Part of a small language model's weights: LayerNorm before each block, learned positions.
Each number is 500 + 50 x the weight over the matrix's rms, rounded and kept within 0 to 999. Layers, rows and columns count from 0. Numbers have three digits each.

# layer 7 attention key, 256x256, rms 0.0433, rows 129-156, columns 0-255
592444502417447467508399502555509458486535448524451563485525558502490535477559512474490442555473418507488483509539471513560503488500548539550477526460438533449557539453430535508490447535513479549531511502593563483478543496496460507534460483452493543479577450444546466530547481485440487464488454553492558486561589576534427479427479539428534582540470530449510486531508520482535451515549495506496497497499512501445526412490461512519512485516522417427507516481551472514529549446453500461499490558500443488540437436532425550513483558541534455512518512495518504464545515537523512511544471497498550512514512483472483533503496469481476543545493503548466439445484477452478591580464546493499467458597558530491505502553473556469454450538543569503482577439518578461482520483446480
487523590513514538544486453474481509438539529498525514484477445508460501529516448511479521452517536516464510496445516522407546486517505484487490483513456521459470467509353457471438564486562512524466503455434521510498428551541543482530470508516531462454483493532518484521497579540514438528536426552528473460442489533485521503540552443488448482454537417520541503504517488498446496524552505546490517427586486504552502568480552531597463579435393529545512486408539520465539461521472466488578491426459502501529573517554611501520494370559549550516550498456505509559518533433412528473471497456458506505477539515475469484430530452573507492483469470468548474500546503429510486482533488577541472566491570495539576574497517433507620538433498469555488505499511390512434498507467508
540476580495504445500473466526469397450500525495456521577469478630443541509536485455468506476412428490485492516436509518477513444500482553526519535503534523545511482491482533479537424438520509511493449519480493463473505497540516518485495482563499483509576457499570493474602486520483558466505521529468453517582459559468475520465519483522405545512531403544501469529476457535506450604520553600543556468429489503584456568504487553530551580516455524477420586430525354513503523467434517541537519494482406474536540454456452503534507489472490473578502494562524537439510507510440421535519513493535564505461557509508518460493523434413437560500449473544557513475544511508548535568491571500517491539534476582415546571513396569502497535526534523488436468433581513510451443627390481
545486578506474483472502529545515464463481488472464500494561584558505478523557458513529492520444454541546473476501399458534506537502567468597576511530475504468476555455373491510488497560522539539502538499524488498458577524511523540529511568450434590543483430375478455562460457472468470510498420552497497476521536508476462538468497502475451518482465502494550528464492499420490479540556470508437522503529505524485522433470487610477459452443455512420485518476488511476507486485469462458481448495472448422502437508525498585430516431440494506469520523512570506531489502495532504478459547464499518506544516521513451476478447484446468533541473497491490457517542467524452574554533555494530505509503512549504599494494445529580499469464481478549513573524521476485485533544497519
509482489451551484478516566549566442566464551485478447516475475545562507470492422485534590547453445498379437475493569565449542574567557519546548531515529438506468507513524527488528464434548512502479452477525436576498542450521510443580443501473502444520482490555544507528584494474516575457475502352438456479502512549551499437572487479543504541530440398536540536528549411511485449512468586522547501456383504550527470484524525525440520471482558510475513585563506444512441551562539529512477528416552416548488487514444572541506619518598502551530514494554516578500491506521527493542530588494494437436476435406481540484557494601462523477432467495518422431552488457500556443446442552508536521491492439503501522489423439478460528510459506487437527473447525593544474501558557479
432477495448464504470467465504439477534468482478487504560568460440524482565495563545476467530511458492504519468535538462554545458468495566530449510483443587554585560439443491469500413509501457500550481576474487468463518481487448526472477429483489552521556508548521554499508448441525504499535520476522484456572379510464492499557570543470478531509505459451528455594468491501462493522529581497537540531458542488502489477554539387487524540469495519445544555433530495491491460497460531554510490509476462591501484433394471461462575626505527425511402501534457463495492456537471553485528504428541446528504507511545479467509527475525551585493508522558430498505489518534470605459541482466477453499517478534499470520497542528470446427555548529500472456420529641522527523466518515
538446526491532526482477500502494467466558514456503518476505532583445489466513408355460482473478476518453401475482529527477487500484496514507553525507519463449489539520566494540508536447519533535503447497488518458505453488498556461522547493575435443561555488502498455449499604497525513480445489483502464489532508423519442511495436499577413542538460479529481560429529474437458487537493591560461501504486494494525461461477515655536489534499553533553416540477497455433505538530388522522482525481443447532496535566497469512548470495442417529561547486528532503526492559513451494530546589581499451552453534488468577508589505438418442459497481479549546551505549421502557536535472529470518596511543446524422524532482478529475564481471485477546459440544517463527413415620483471
503497449473496475508488489506480549476484475578500472505472522504491492478435485497447485428496414471504493478485575460521494527398471490458471584512505483482461447512635532544514523472466490523489523489493488475537476538407542575513548429554507461510537531546464484475512532475552514533504493484478534516481495447490531480500515483495483523487574559540433469478539483512506499517465511530519450586473459464463507496489544522515511495502564474593499447550458496493528598468485524531524502521541518553475489535509466493554469577525458500488493494494476513466445493475509492526575517535497502501435502532547529536493491514493492450491507467493552549507500486509518447479489495492474546562533417491474386482510535496460405482505426495521466494556472489470463430442512485
469488440434514499515496432494446530538480498523500476485524496431459513465411478497478470467477455523499486475560580468543542512464423495433472535538527527499481467546632527495514541476474504530515479556509478459524504449462517583520546480537477386523550515579488494437501503484563531499486525502449507497476480483478494504499548490546475514509556548541407496493531470465513514487506572529553469559508478475490471462507556489457514489454527486566499436496454500498563574526450546519543484507533460566516510493497466474526501545501461495511457472489494555428476492491510469525557529570554487512395510512535552512543533478455487475491510474527560551504499457484590446541508475509483547521521464512491414485504517553482459518533491482558466499524489508464461469470548491
464521519474464556515528425504495617483529455477466493496533518411475508433442560490501579477572592457533502531446474480555484475462414525463473461558487504545514545512485511471492511532519482472524512505444480533465408510480488468486533493514544528455465504518561552429527560491513460588544526506586510554442422504542467487503442497525580446483502539442480550499528573469445466473457520467492456501561435523567475536455536454552523582530484481469462558483430541588525410535450437440544558559544546522555607573472421441528502448546506451433544514492503428546530474499496531481549471473502517547515502530503548551480556444503468483505588540462514558456505509463481476399511484516451556485480512458541477572430553476504451469512509443424523488517471429516531481451530518
540476465526496485522551465510472543463534508473543519497437529532455527446461445423509518422478425457458444535443516530479538481474464486487448527541508509492454462496597492538523481448443540485443545499508474486539427535448532531487585460588514436486494493511518449487495568522538507486462474555482551517463496394502523545514496501529430546487540588544411458464466489485502538510441473526523457521494459447463521532507465548523507528516534500579449459551450489434572551470454472489522517572556499525540525509524471478541465500457447491533539488508548549479472481498500473529499544567523539471461493504519487553523449491458442429482510457481564561467536475455545449535519535486532579538529430532493451465556488543463471550513432476524458493523500498429452447471509522
530495540477538515594554435498494536481507509491480496476570416599437524532534403466484540521545563504409451524471450512503507388482569539421435425491494445465396435570424502554501499435495551533449505492543530463472423527512526455422455439562491545473512515598528476558566584469567536521456518523484462424480538466542477517567539504595443465485501485531429552521523561545505496513443487519507444467419496535527477555543441469550538565578597560536438504555464471411598572476550515478524515480531471430564580522494533482477380399507604476458521598516497433581494562508456507502495457495515544475560450475480510563416488498470481454434451505499515531481598475410492482483515517553519545532500494437463472580492464487497602551430477517471426523500554542572490408512529566
499554438519552518474485483521480563471561499543475528483451533459486512520432456520507581472503484494474378472512574434539587572469481475498507515489485492463482544493660474515478533465473519486498518467517485510576480484485516502565522476488529351546440451546496494511466556498551480523484493464507463516431498447491559552559537488568467546507534496572434485469477484531514464417504551523515468502504453473494474540469530444509501510477480509581558454519429502514470571465464501482465505474547509506487505514554527460488523485477509508470467482484484554471451505434502530548478565559487466505376536526491546492524522523550513408481490497468486515554568519496522463509506430519524537578496516411554439449505460473461469514501458444554519468560518475481472504455592501
454512452432501523514519444453476584458496472546482442452503475406492472493496556536516405517553516514576545481577558457590544525455416526445542561526527481487506569483612517499479634495459446499570467541484480466530549429483510573520558490526514448522594484531466570457411510445528480536518516475565509477466467488445492527484518456485467481519556533462450525476539528461414504484469552511535501568536531448512516500537646470479521487480509535542545425448517571562527456459376521545550504549515508555498543533484465401475513558527446444508464460514439468449535480480513508555570486483527414553432589493532514506499503498542523502490504523511487577456463506568517500540522460490446485477471498478535449520495566497494439498594482485539516450574448482494512460439516493
477492475478548478526491476524493513509513501485487495518471489444495529494477427490504553482476435478440423467500599519505571549507499521483456516560500488523501462538638494489525557461475505496537516487532521506542514507469572486492509449491523390527497487543472477507461557508558491529437475498479563471438508459543559497529524486538509531485521525555402458463543450506497528473455545574555412518462464509455498499515551501482547482488547490567528413534449470508528613480480508488528507506585482517530573563538525458534526517534499537485482470479486562462463488459526528516559600561547517485426479464502526541526487503550494432502471473516495476505559470408538412435465464514489523538463468486534441451514518508450469511500423460528478453562483542499453448481616496
526503450513568494547511470485501591512514489556578499422452490469510553425486472486444554479493471433504447524419484513525482526556527460479430450518512521452436410513544509552559507476504534504469584538515453560489458544495522535494470460481498506519470493523479454535525494485560482447411485495395573591462498474569503480524526555525527527500531521513427470501480533539531514478424454517504449523532477472474510490476422532543484483529564445556504435535442501495568528510539495431469536568583576497528532518529512503555402493507532542429523489478507539511526445500557468526480530563421534475536417475476476527466482528475458454457513524403539552477527489384483440457509540479517587579507423475482479493503515515521509487468375475489492563508486475495471465430547517
544498424500512483470489523492508487461506544484523466564385549555476544466497455448552568503467452454430438491472585452444572506517487464534481491526521526468506533479627449541484617434445555537508479520493462490597496447476525482567559490510539431543481503485504524523475507515549482518442528450488456534513464480488494545563535480540448530513553506603498525508484475504511507498479536590470462434489495502512462498492503516447499519479494519545517518516483471516479510516417508520449536466510434495467539517480493449564535483485492513557480437479515568444493498507535518566467534618482425543423551524496536496515504472461457479472490489493447513528465462519535462558482490519540527569489440499502470475487455542476484551510466465537495433536501471508375490529532465
491575574564515537469472433490449423514451486464430517511515478592518519623536522537546500442492515503511460481480463473483520539496523498547512449482415508546560526495392477512471465532554555541479540475451534521482488563469479535418437551402449550518452442422525521570456470462526508491550501521544517446536512569498557581516545545457485450489497399554512549514477511483507434533548505504487562455515520553537554508483525475532479511464419507417534604483485505533426475524466447559466472494549503509507460510522512504424519466501571493524477504563485453551466532492469557417456536424513507443549545508447454438438535466501574539553425465529510436559565515468452578498490522489475395545489528512505517490474534383511526470468500505453546464439500554452562471535494550
520529577510409514427469536499504458489481492497455530542523515500510440550510500525481485485507516516521505486507486520456450466532529520507566508473541531516516545477395463446461458558547501534546465512470483493466485504527455519487463552498463517477533512508494519469509471497434536483547572483492454494548510533452496483491485486489519470525481456449612573528480475451490506507552477480458556470554514561537461525491523496485497481495474489423489621431542499484406450551494477509489491461441497481497455436460462533509539520508510501507506551536489437510493505527486468509516520426473458550565554533516478477486525529470515580513506488534450470525451506527443549524518503508493492488511495558463563513446491456513512488491566532428521520443526493500577552562451514
482530528475479545507421352515464439490482499485516481537613451542481516488504407501486509485483506581446455403465501450491525456496513462466494468473428516480528520571503483544492531560508445506593478545495513438524417532537464478492496417512499514536488491561468493522470570553552494478523438560501516422526498493508525518458470489489458492479486499487410423379534462544488500506659555475518511490569497442535455496443498481517484575447457524562485464482495508471513536509487492471593438499428458570530491515524555514522496507407558505555556487485508511576450565522397468474467542598475510502474496522432547455507502407483497526511461462572602497470607498469587577507513459522564531521596621457544494500562473497473546453534520493536383526503489384521514471476525544
520446502573447483532557457539464435447495509469503500471573513599454529525543453476456392487464524510461514532478430469503446461497554477504525482503515436458481502474451547529519491503516518484461511543486532458467544567477545516386488488527405550460576487520507426534520513443508525499476516514453495490480541416507522545514444523498433511484486497492524513428512504518500547591539445444458553502515488542533474488454431608485502523533526500503409528489555483436547572526521504493489486512475498476505424507511516586490401477483500534517560565481491427547462516543493405453449524526507516468579469471493420480504453521429435563538492473549659529473489455512493624596509592497537557509536478527425497486509503505516500520477513542473416552466507501472515485557478566
454531434476500522472518497489498531466511519483531440507496508435481502449416510532490522470461445509428451474523545396516562567490465451498529510578517434426447477564674515546504592483482538443454497484512497541545487511487509501488562461474500371491502480581445492514478542458552478508486515477493488499380498415495543451555480478600495481474493524496375502487534448543493533466548496458538484527528470510509433486535593520410519431451553501586546422510449565483530538495450573468508464512572489552485466542553512470506494474469484582488477524472477524470440489448552476506532567616524482500418447485512538513533450569570516445454516484481569528485525533523566407472512456534501575488479507461528403441477530507518530532478498534488502517561489509459518462435583564
482553574523486420460485537490528521483510455529493568575458468484517514508478482486501544500577522444511606531484491524462556458457450518500516480477530534555439483484493542456487418437434478543484473488468482542479453501468569474467479483562586524490466446487507535470599545543495451492498496535525488527497442523477504547486546471533509498534511529503563519559472534485494499519452470480505504418554467421527495609577484479582502530526470489467448562448508471469499454475470504488551568463463568418506585524486517523496481414507529503484535524498533463474547490444459443458488451436468512539471508525567487474440477511467489482502483512410449496488485551508472427456508488572493429561456517537476566560503439487521522540481507433530497505461513401483554554506435486
418525501519497488513538495477431523492553483570489428470462507469550420474489543517510441511507522475532507508491502517533481587459480502451532588486534474522506503508658553503470547535533401445518494488471529470511547529444508499464498520545549417497525516571492521513516475471466544598571487478480501530453448484529527434497532476533466451458552467451480488458602542517472494537493474455474513566484454493463527568475568493432524530510529476518493379486499516554511580518481508564555545496510535616468420552526498488537547454517483520455495539411419472459505573511483473458549461451572452488509578473561556490494498594566584500549474483484576494461453503573524450525501516511466510479473485544508462453497515502454456523490515463513532505535473508467532384451502474
491513472500513465515490528482523536442524524508468475532464540452457496462509481462572517525489455478460456512525549486517538494503414541443548577556537477485461491517666512498483596477461578461487489471515455474558471447501563500538556463534549364529549494557500478488523534491555513553475481524512454497452524399432479527524481434578453528478533505525428512497509501464497528485460545584538445493443465481527496473541585523448562484463554542574466445547481495473548530507439539541507469443482479495518596516511557447507469493438440521526469515511527553454488507433481530555573492593475495525409521489558585498569494436493465430459499493494523563493540456533574463543544520520525523518469486483470477495516461551427527562519495455524505484546467483497429502514504492
488514485555469461568433581478506480489526533497471492489424547503431535475521526487484558544379424490531460497486577495432488553528450462518529525542530530463490496478512466469543524435522580507489448513437402490564491430490541557558550561508540409508520512491490509437495453508507479523460497497486454593513472517444468509462536482529545522535556492507558540566480487530475503513486544614496529497580416519530487508501481580487517532424533490484504576393515452559490469543426528502541572480488493527473580500499541519588459488504521568539494512503507641451502463421501472523489549502454492563450529553540506470579537466448407446478505449407455610529489500524496488485530520484441536554433499497513557537504504528487438529477480503519517508537519423486398474523478424
511484459497463532496526507502509555487523495502550511503495542380520535416493580512455402471520537470540529507530505486478468475515461474505534517461534486480515483449501554545574563553495508469500494500453548547484498547442500578521555457488482501470553554480470495390486452422519485512528516519445493602536506455491426461489469466463547462508491509407498547569576492479513528530451528405482498539581495527468484430555482494520466437503509470521509505493571548517489442520536542490458519575479525571442409476491467522523440622489457539478531526533467410512485479606566472508489449525534532490504494474552459493588421535492466560534576552522528556461417492510479442533534576502484594440488424511370461445447527505567506463580468587441467523552413456497561502534453470
504525581511452495465525521523492486505471543476516529531538510500529510529576544564491436543547536526485552517491408507487462482518563512514543478473486464500485542483360521437467471555513496502497504453489503563469521547501519470522446568439503567488501504462471517569508435459421466490512527504535453462502498532473492512494505467472565433478465439463557545508492518449501504516526430430434557474524495533521533538548509475503517484523468509394517570493538517502486397501535485488482475485486502433479451462482523576412520483558547484475511534547469430535485511531488502459499520441479478497589538484472461458494483532525532598504463517494446455494454497521435549518520540494501451458492509556512583497460503472542561464498577569442545529431456508530582560548468517
# layer 7 attention query, 256x256, rms 0.0465, rows 130-156, columns 0-255
488539490497550511547437481451494450456522424571531501498500533468537487554540473511525556522449498476516488557463486540511510513510507587509484490527494585438489541505494509489517511497549541478541487529473480480464513485463464494484494492470523450461487485473554495558491483518513529522459473544470501522474531533490529485528510385489522545482537590440451427516495525446472494511498456600504443494514453474506517543504520608501462515546446498512429456467468500444537561534542528483552490432509427501552510595507545487510405371566588573503537517500471530487520558421473513525507466499495448575490560565450478619491582419521472490477499443427545498449517416414523516547508490506526474496468554487548535543447537555530530494518454524623516508491482461484519422486506454
510488588541562490495511494510512524457505523436530497591476462545490495502531436447464493473372493472497520536475475507502454520583461469484532487570504612529513541488516518455478476506551515502475460400479443589490538516544537539461469511512550496574460470479501499461448574466476529472424524495546447489472500563501481561503452585506524505522487438467548465568451424554502483498517419522506468558449515494494570506492449515570502502494452528516490607500487432436518518534463483509471597428473467402484452497530478489538557540440520569546495485541466536498494523565484498491530490491530540483495413522494489492514526477389487468516472464509433573506481483554473488584556572595474545519515545550492513532502390558502527472496505525452479457483540454451536548520403512
511472473492453460471522484486532474472556467486473458515537500544430501500566502480502507488484414533534432526507520464534562520478489464548495586488498445531452546499477526520494527492545482461510487461497454493456566517561499475542508520476465490447518471511453460509480518498543457457533457481416505472531560499469477494512517497527448517484558562520483449465436558530510426549487482520495457513450519575505534440475458535497526428524542506489493486479436484517498586436498504482512462481510424496478532538478468552458474432489510523511494435485555552473505467460574542478470575492499467504529482542460504500537462500495469579491425472510468470606551459519500554543562572530576558508566427565486515485559510480525498519476491530470467556587553539542446550517524437
522491542500544535504543548570478547525570528479501526534429487512439502509535472551514514563478479429436493495486481516543475536546542539506454505530470546460507463482471532455482457485446419581504475506468465526520456497432541461415497534534513418609504523502488511525528560560465530472454525439517484485453510486490529506498468565571571440503484414522469502638492431555543478483559509425539519475470404484529572488524473467497517510489502488516497516395510498435463497508523468499462453409526435442423538489529511471521602514541474514509549533581474494483518478570471524481456522511525500546513419482573510480516457478457586459476476490504476554464539388498529475524576495573484498469487463494562477482470397572549548467438528511443526471472549516480530490512445509
564543475464547581521501528501517497533459468550529524535453477527543484488468508479496480451532448441564500502498536510500474426419507477558482506496521460548608482515513487424531510549476496429573407535539519450598468475466514458553498466444534525511457470466500517460428447478559486566521506464516419569505443529504518467425574554532461521517476448509533518531485457469473523538524537513604501503442537531468516434566513459556419552532437475524580578528551539483462515557463521478432498527486495497431486443482544467500513524481490435477400498545502542516442515507476482456525484497547485460540477455513472505492459508596554469557505489471481533554474510534513548482462494415431499540520477543479519490497521465533510521570467376512454489491530549502479554506557455
537511619544474482485486442525505471480530430456559463554518511504468486539507416526519466526458490477456440493511436500542509528554533538463524502566521505466456536534476511551474575517569510529481475420465471533481551467549577515444498575477503439539443452539486537508491556480430474471430498495581474459438513475500484559501390506543485512492433481430543516496466410526480420499538484461501536540547490466472538488454464521488503495488547582529446467543473468455476493507468428471498540460480466505452477500543499491555550527447491557582523508572470525506547526572486529493510547464498530476470453516514534504587514456410512523493461464461504524486515495475522489563585557554508521528504541494479504492454430524538541460481540540469486501519478347468590491479444502
508479556471429500474504489487440507477454476465501469504519520535478532436491566478524457517509525497504517480539478506467546499499495473484568443511520495508434515535526491488473538475494545514475553504522511482511477495483564549465533572536519595517520522534541550472515505472484516517541513539517554462504498487509453522524455521412490474506512488460569559531517492454433491507522515496524540490490535469471475515507475507471488509527517522531491534515446506567491464474414478492487523581483526481493449538531522533565508620457457467547486520531465451506499435516516451503532505486551542493504509477565505467485505500448491482531490473508511485514515551579457492530478524482480476553488518511471525478460484488520468507462498478516480479490429413494490509575410526
521507547448461512552469478530489545431472456464495484547504486549481506453420475486510520471450477486490473470542429545498539498520529388457534446565540501492472463563545490465441517470528549557479478448495486544521559485508618505509505577522537540565455508478557502454529497462501495540494510543558487497478512546520489468521485532450480487505501472500500563506509416422450516533541497440533513535518492487485482495498477488463478492506525543562475542535563491531491514467434515472431527515457463483416478475489571482578554558456497481500501529559439430520460505558506487464519479537547520495479456442542478449502507495484488440526510489493519542520512575538501488595533472512475501529482529547491513461424476469562492459475518483497470515479399442467555494564512522
484526512501418458474397511498525443493483466537479476489493505474516540471551471514450506453517538603499518514514517511464481472461594583516503433470486532506522516492479425531551482528514513486513526570530505533457467529555465482533502459426535513452558543468545547519570489487499525474546518571530515525523469522511537436518508479507493496519449525439610510483514512470448503491405498464478508464582501519543453566448519466554476516535468482430479482513465475560479450576483476522458536556550546537548531518464539488515429480569512455419485538430513488577480530520476482532544450459437455526525528486485526511489614517583487507545493560449473420518431586452523498454404474447490447524508565460416505442461593445486485477573506524540476472543475517525494508489524509
511497601555451475455512479477464524469472492469528494572516503512450481520489492474516507502473532526487478489496437521453525477566470527418514445550523564526423504500479490555471534478542547547451542394495447496502469503545534515472507534474488517523525493535505512465517580481459515442477529546539554443465524483537492540501366501391519525504454515469554526484478517475462485486503479511459484529467525462444505532461433508515549487485530532531488517548483480508573506517469424469507566477425542455534486484552454464577541574439523497529524455536485488527459472480524449510467554485509533467515460531482544430550557467436408491496484506532445517491533534569452463518550513531521479534489522557501529532468479526453492466442497504452531478521454411530558557504412531
451494567522521469478533439537484535466423467576507548542573499491444572547517474429459479542450597469383399524530475501503439460522545572536416382516534604561522524530444477540567499523474511462431544485526513495534431487495508491369453518511496518503467509560510462486533564453469546441425464544518501482522458466639479518559409518502502502504483556531492492546484510498573591482457442519489464467439478468467455571483448516543528541453524510537451466531467506460553525547498436474553501479584529423602544506534543493554485521455570480508517533511496510581526523559478487507458448449514495491519460567494498507508482476420501443440491468533432513498554502441504532495482538545542493556537554405509414521468477559521538534425470534522451505533564488542524447402483566
454536525550520481514448463496439469444503469485505500506459571561478517521446531503501580558517467462532491527473439542488543535485551503523541444498517531442508508561533470476447473500513493496497568484443522539528496540481542490512528525485572477557497497471441517546525450498582505556506428467534517428526463499517602560448532409511560535461491525570510553446477525385466501483605513485550467411509500470544474543513510498425436544527521490516494499451464471485493555451470465422480443481544473505533503564607523459496582420542556500443522506553487480429501575469488454496541503549428453561505505533534548578492500424466480484502494445412573406426561511509535509518471450414518505506448498497529543515455450495530502538506570452576539540446460476503563441519515535
486537446479440502493449497466506472498419488532504408451503550501560498465459530484478482489569495552514531459563455526493546480447512457525574454471508426482508515578591475507544525477484526442537483575482538528485562526511534455565533500474486549451487540492529528456496473416538466562529554562552446516493501495490468496482598456549466533520500500470538524462496451450431492536484542486574489500556528529491466518536567488486414456501482514538494493577506538603474531515455563524466476581474497552434507522524560503469443457512490460447457548456518500483482541487513509506569458565541452527485569409487486504411483525609503539527486514499569508538491587571508538544443466412472488484480521523466534441469556400537453489559492407548449541535447479504482525559529477
524524562537497431465540519536428510448448494455451540571478537554409477503486496459505575594536411455463478481440469552384532498565573515467483431502518583502522467556512479467508520468486488545508514485485482537502411505489600511509496536562557566581455518525569495463529525506476486475485514475556550398501554464547502505520431510438554489457450491527495567539501424484465489496462496463503489492488432493441473529506446452462539529530535509569516510470485502489463572506493506445481486384491482473529548528605526477533580518504526479440545540582466458488509524495497527489465557484580509468516451532545503481530493518545497447473500513520466527468540435552530455521544465509517493527468533470488503514407451512504473455444514488524559500469475422498562493596506513
472480518492439428451490491475466557465464513478486544500531508484456569501511501506499484498489540514493460472531486506453511513532536552505493474485534579466429487440417452543472498463529540559454580534523479507501418510489526528465467559478481576484514504456510497495553572567493493432494515506479604487545450446575434483556474490407515442510521481495567501504510537545561518500440520489467541521509462456492444523477442486505562498511536483515472459502516505576536472526533499497518514476543570449595566533484476513563478556446437483506536501493535472562530398478521465529435549462448529447504520545484500471458507530425481487508482545540454506494536503468479436414575448505557500552473506459493480526445505529482474442486481516511521474495497515499507510470422516
503527564552492475482480450542489485455531517445571488578444534499459479509528469551523543561427432470447540455457433507495525539565517486464496512517498514497467482489527468495435459443530515564519497485460441550557507447568607494474523507454528459575477520433470512508479490520478454511406525487595485475461540510434567589483478459535522486522487435505489528497455475478508487477573499496541445539517487455479572524531495484466497505453537527542549483507535466502525516477478481456504526435485476434430532538588522461520577505492502579529526494545440521486492486513492502511490516547518533530471501514506496538525503431424464487521513510453518489476559476530519485544543472526502500527427475556532514545441415510534539498482526504482569496492494392488541480489446516
455536489544538431509464506555518461474446529527500559501447475546496487536537479502462475517500438497558500509491570524533477447452440484594463587484516498509519500393477527431578545561495463472538475538519521473474506478491461443523464461474555489455532452477428530552424498430530478471495467381458515479539575466429573469438509474509514552458478533566476540502509566448455487541485500493525437481416492569528566540496587538496469535517460506484509521454457546438459548551514531485509422438483444520534532455474493538421487476556542429474452534520502588449555484508515512525522555471516458460518529569512497598454491487550557474476525504476494464546457469507505575462466608468465505523512470440485531495515512564518517452541489464597473568498584581488455495492494502
488517504525537552528473513552541460541626483527519497448484448484560459448572461542452462482496516499546511515497535486536485513509475501532533540552489460538521478496479556470511478536507474528512441490498496495488581505439480472530473508488514440508515439449462520526458438481525502489523489509453435518499524527480544490491571501588489510511491468521484477507496527495501496488550487464544519479530515489538536467498533485486447526471477496467535527481503523446509474453468469535513493558497497536411462472470463506442480494525463543541467516517465472521526480560466484465554476512497469550534474478531495511526502496498528551572507533469495481513486460478454500531510534509431505503528458502532498469558479541558563498536547541559510485511503533471508458473514476
527574554467525529592467521428492418412537370557521533556532459484451492558465476533488459505391452499474441593464494518543483501492552452496450495570470496505543519495525533469440620527579503458508410497518540465524499478592494471547436494479532524500459446530466479506494489472479456524480411518527532536506492528496473490476466477459528583434480620438437490450516460464494497553530470489542485497491528513475475487512473541501429570475483539495420582496437494447495564493508527426452547459487548502461479454485484507473493439498547552551486511490468568543534591438477545475479413514457506501515427492495495616559511423523455458490483457487590523583527539487547560529489467469474487519532518487519522466492499524551501495539530470555419516502472481515574470509562548
469453554518449466471516492512486516486462500488494527520587467498512516577502479519469426477458568493453470541505507485487521482508467473501546529557534490536444547497444555580546566519522480483467502439551500449512493499524480523412467515487424504507546467561483486499480544444512516500483494474453516482554509475478437509559428597476469489478539541489496510467471487571511485549514489528470547543460502475437452465431453540490520510422519552461474496507475532515576529443478485506547494587454540504484477525463474540563477578406509501544528468479481489545495416504541455471402495439577503492539487519524512452511473503433496537499428483588498537545504491488471517569543572550526551525597519448487424496553501522462476498411518544459464542540511384501541516444447504
458508455499490485473500510559424440469482425535506459548485544539483527481421558511526514509508509540442511479496519486511611579472533454447519390501518466499478581550522497545592548500487489515457546568490517537509474534463503484438534549562533501550577546553506565576574451527589488537569515478456519444500458461519524502567500449465468521415634498551426500432526480479429521468504544465523535420583429454532382552485457499453487518405535523522494468439478552574469589473447518488508437547542509569441549545564506481565585447520528463472531569532469432445469552435560402429523454537484348560519478506593530444440504505561497501497460415514524452459592533506574446544498421453538474495515494478504459452437543517498501549409552433544568565489417496474542436500563507
502516497516521504442490463455508455518527501521465551474514540464537563502506484458462539491522549473496567567457492540489507463551441584500526418472519582568528519487502495514483432438516524496464472550408428518461506520501479601509556508546491472506511524471563507479519452503496539474541480577515472451475483525541510524512520479514592481483521507475514433453582526470471516492475467532473467462476517451548498594507492503518507448535492475471522568560459480446553457548500411551546573476504478434610493498541507489500459452532485539504482468506526427510526499487479423509578457471482474581519514517514512506446574462490412488425464561480465442474487455503458418492458487497492501541486579539479544569509484525501513548521481542525542531435467489541521544457464454
450485448481431485470542547462453495486432496528452455454496546559579500473414580508508463497585549517502597540524535491520501458498543472441602486465502530481464528509538553538532486529510492468478499542538581507446563516510442493484543494565481520507501534524549466493541468444556470557549540516472507474538450473495410453529570529489463504424563521461562546505560464507436512517520523539478457497525495490482472548494505472454445499538491432472469478481468502539471424483459536488481483548435444526481457591557539478522493548550473458464463510474489449431572509488516444537546451477518494597513595437517523509494490518555534514551502449513523434445478507547491504541483463534497487439513523457454467462477519530458492537534531463490517551507502463501483521539468487
492520480514542505471527462531501451458447504480509450547479587506469492503499481502514524512505472466438510470507461502430548521549504507391530438524538533499479565624589506508457508461505574517460493384427454617546493500522602484431492542530480432575497573453529487459533492456554434500476506590548466424449533488545489579559389471547478510481506496506484472452479437412457519472534498527491480485528506439478487547494432492507470497471508525527441495545478422512522572470436462461531531482503441504425483512619580471579537514513535563513496519513479419477470558528512519479522500576513479500509484490573509444496526448460445500438447448496471560432543527522527456579485494550547537482468516570493522548465451474530519531426522548494553498500476439450569507502477491
491508518559518508581461492482471477468503506413515504510478522531445474434556452536553554499425488475547495467470490517451497562558473467461551513588470555481470532505487477476450477470573519587551547422433414597492485472466554518532522577466480425602508518421444534497502527514489495501470528584491456458514504547487481485502489474553549480510479383506573445523484458493505474491551505507447492528545511454478522504498440513507539505459539515492474570431554411550538500449478512512531563483547415500455487618492514502553467484484462572573521474544481477480489440484477508525511537464495517529495546467519463497467561476478431522478457487430478557453521522536483445527551535540519559519367497561516543596468452482503496440509523573583552478438464475430551490533429449
502453477433477511454468487472492545564486514463496459502516497425585497429458510497486435430502552544518468430526529496471553477517470461517573524533487417444439507497547470526544519526505514561527540568534474510469507522504508570521549488532445475481560572543501551457510468446476527505565523539498545530510449450527401461555537465508480549538543464468569531491561507536453482480495542484536544504548510490473453452501480458515549499442506528510483473505535566543484412494412537522472518608500607577428481506430451531572520640485490526532485522485493480538495419516544501454501530515503500476454519442548498430496533616462427552558509499515489464516462532496484442488509444505500518516519441465455444454524567449513436491508410470440512437555439425510466477473464455
486444375479544524458486518512539481578519492545486517460480492484566526519509504542464461429559500520510546539480602463550506522485497531568481546457488444558505484483490529523605454496440433419522465577512547489455507543434435457489487449514462444404557514531454460518473451517559534472547458466411468479504540522494561488556593474579507533498547550511432402511488556511503507496473514546482481475472474526512524519542558533502480473485457452470539444510476523467506528490541542532556472486551499557508500524463451523443469438581459520491496531497511515465513514467525509468498470447506411506527517515459472552477496550557549517482495503510490456513497428425461518496477529490494520471563427502495458500571586515452481520529488520473517513518555571519430450452531434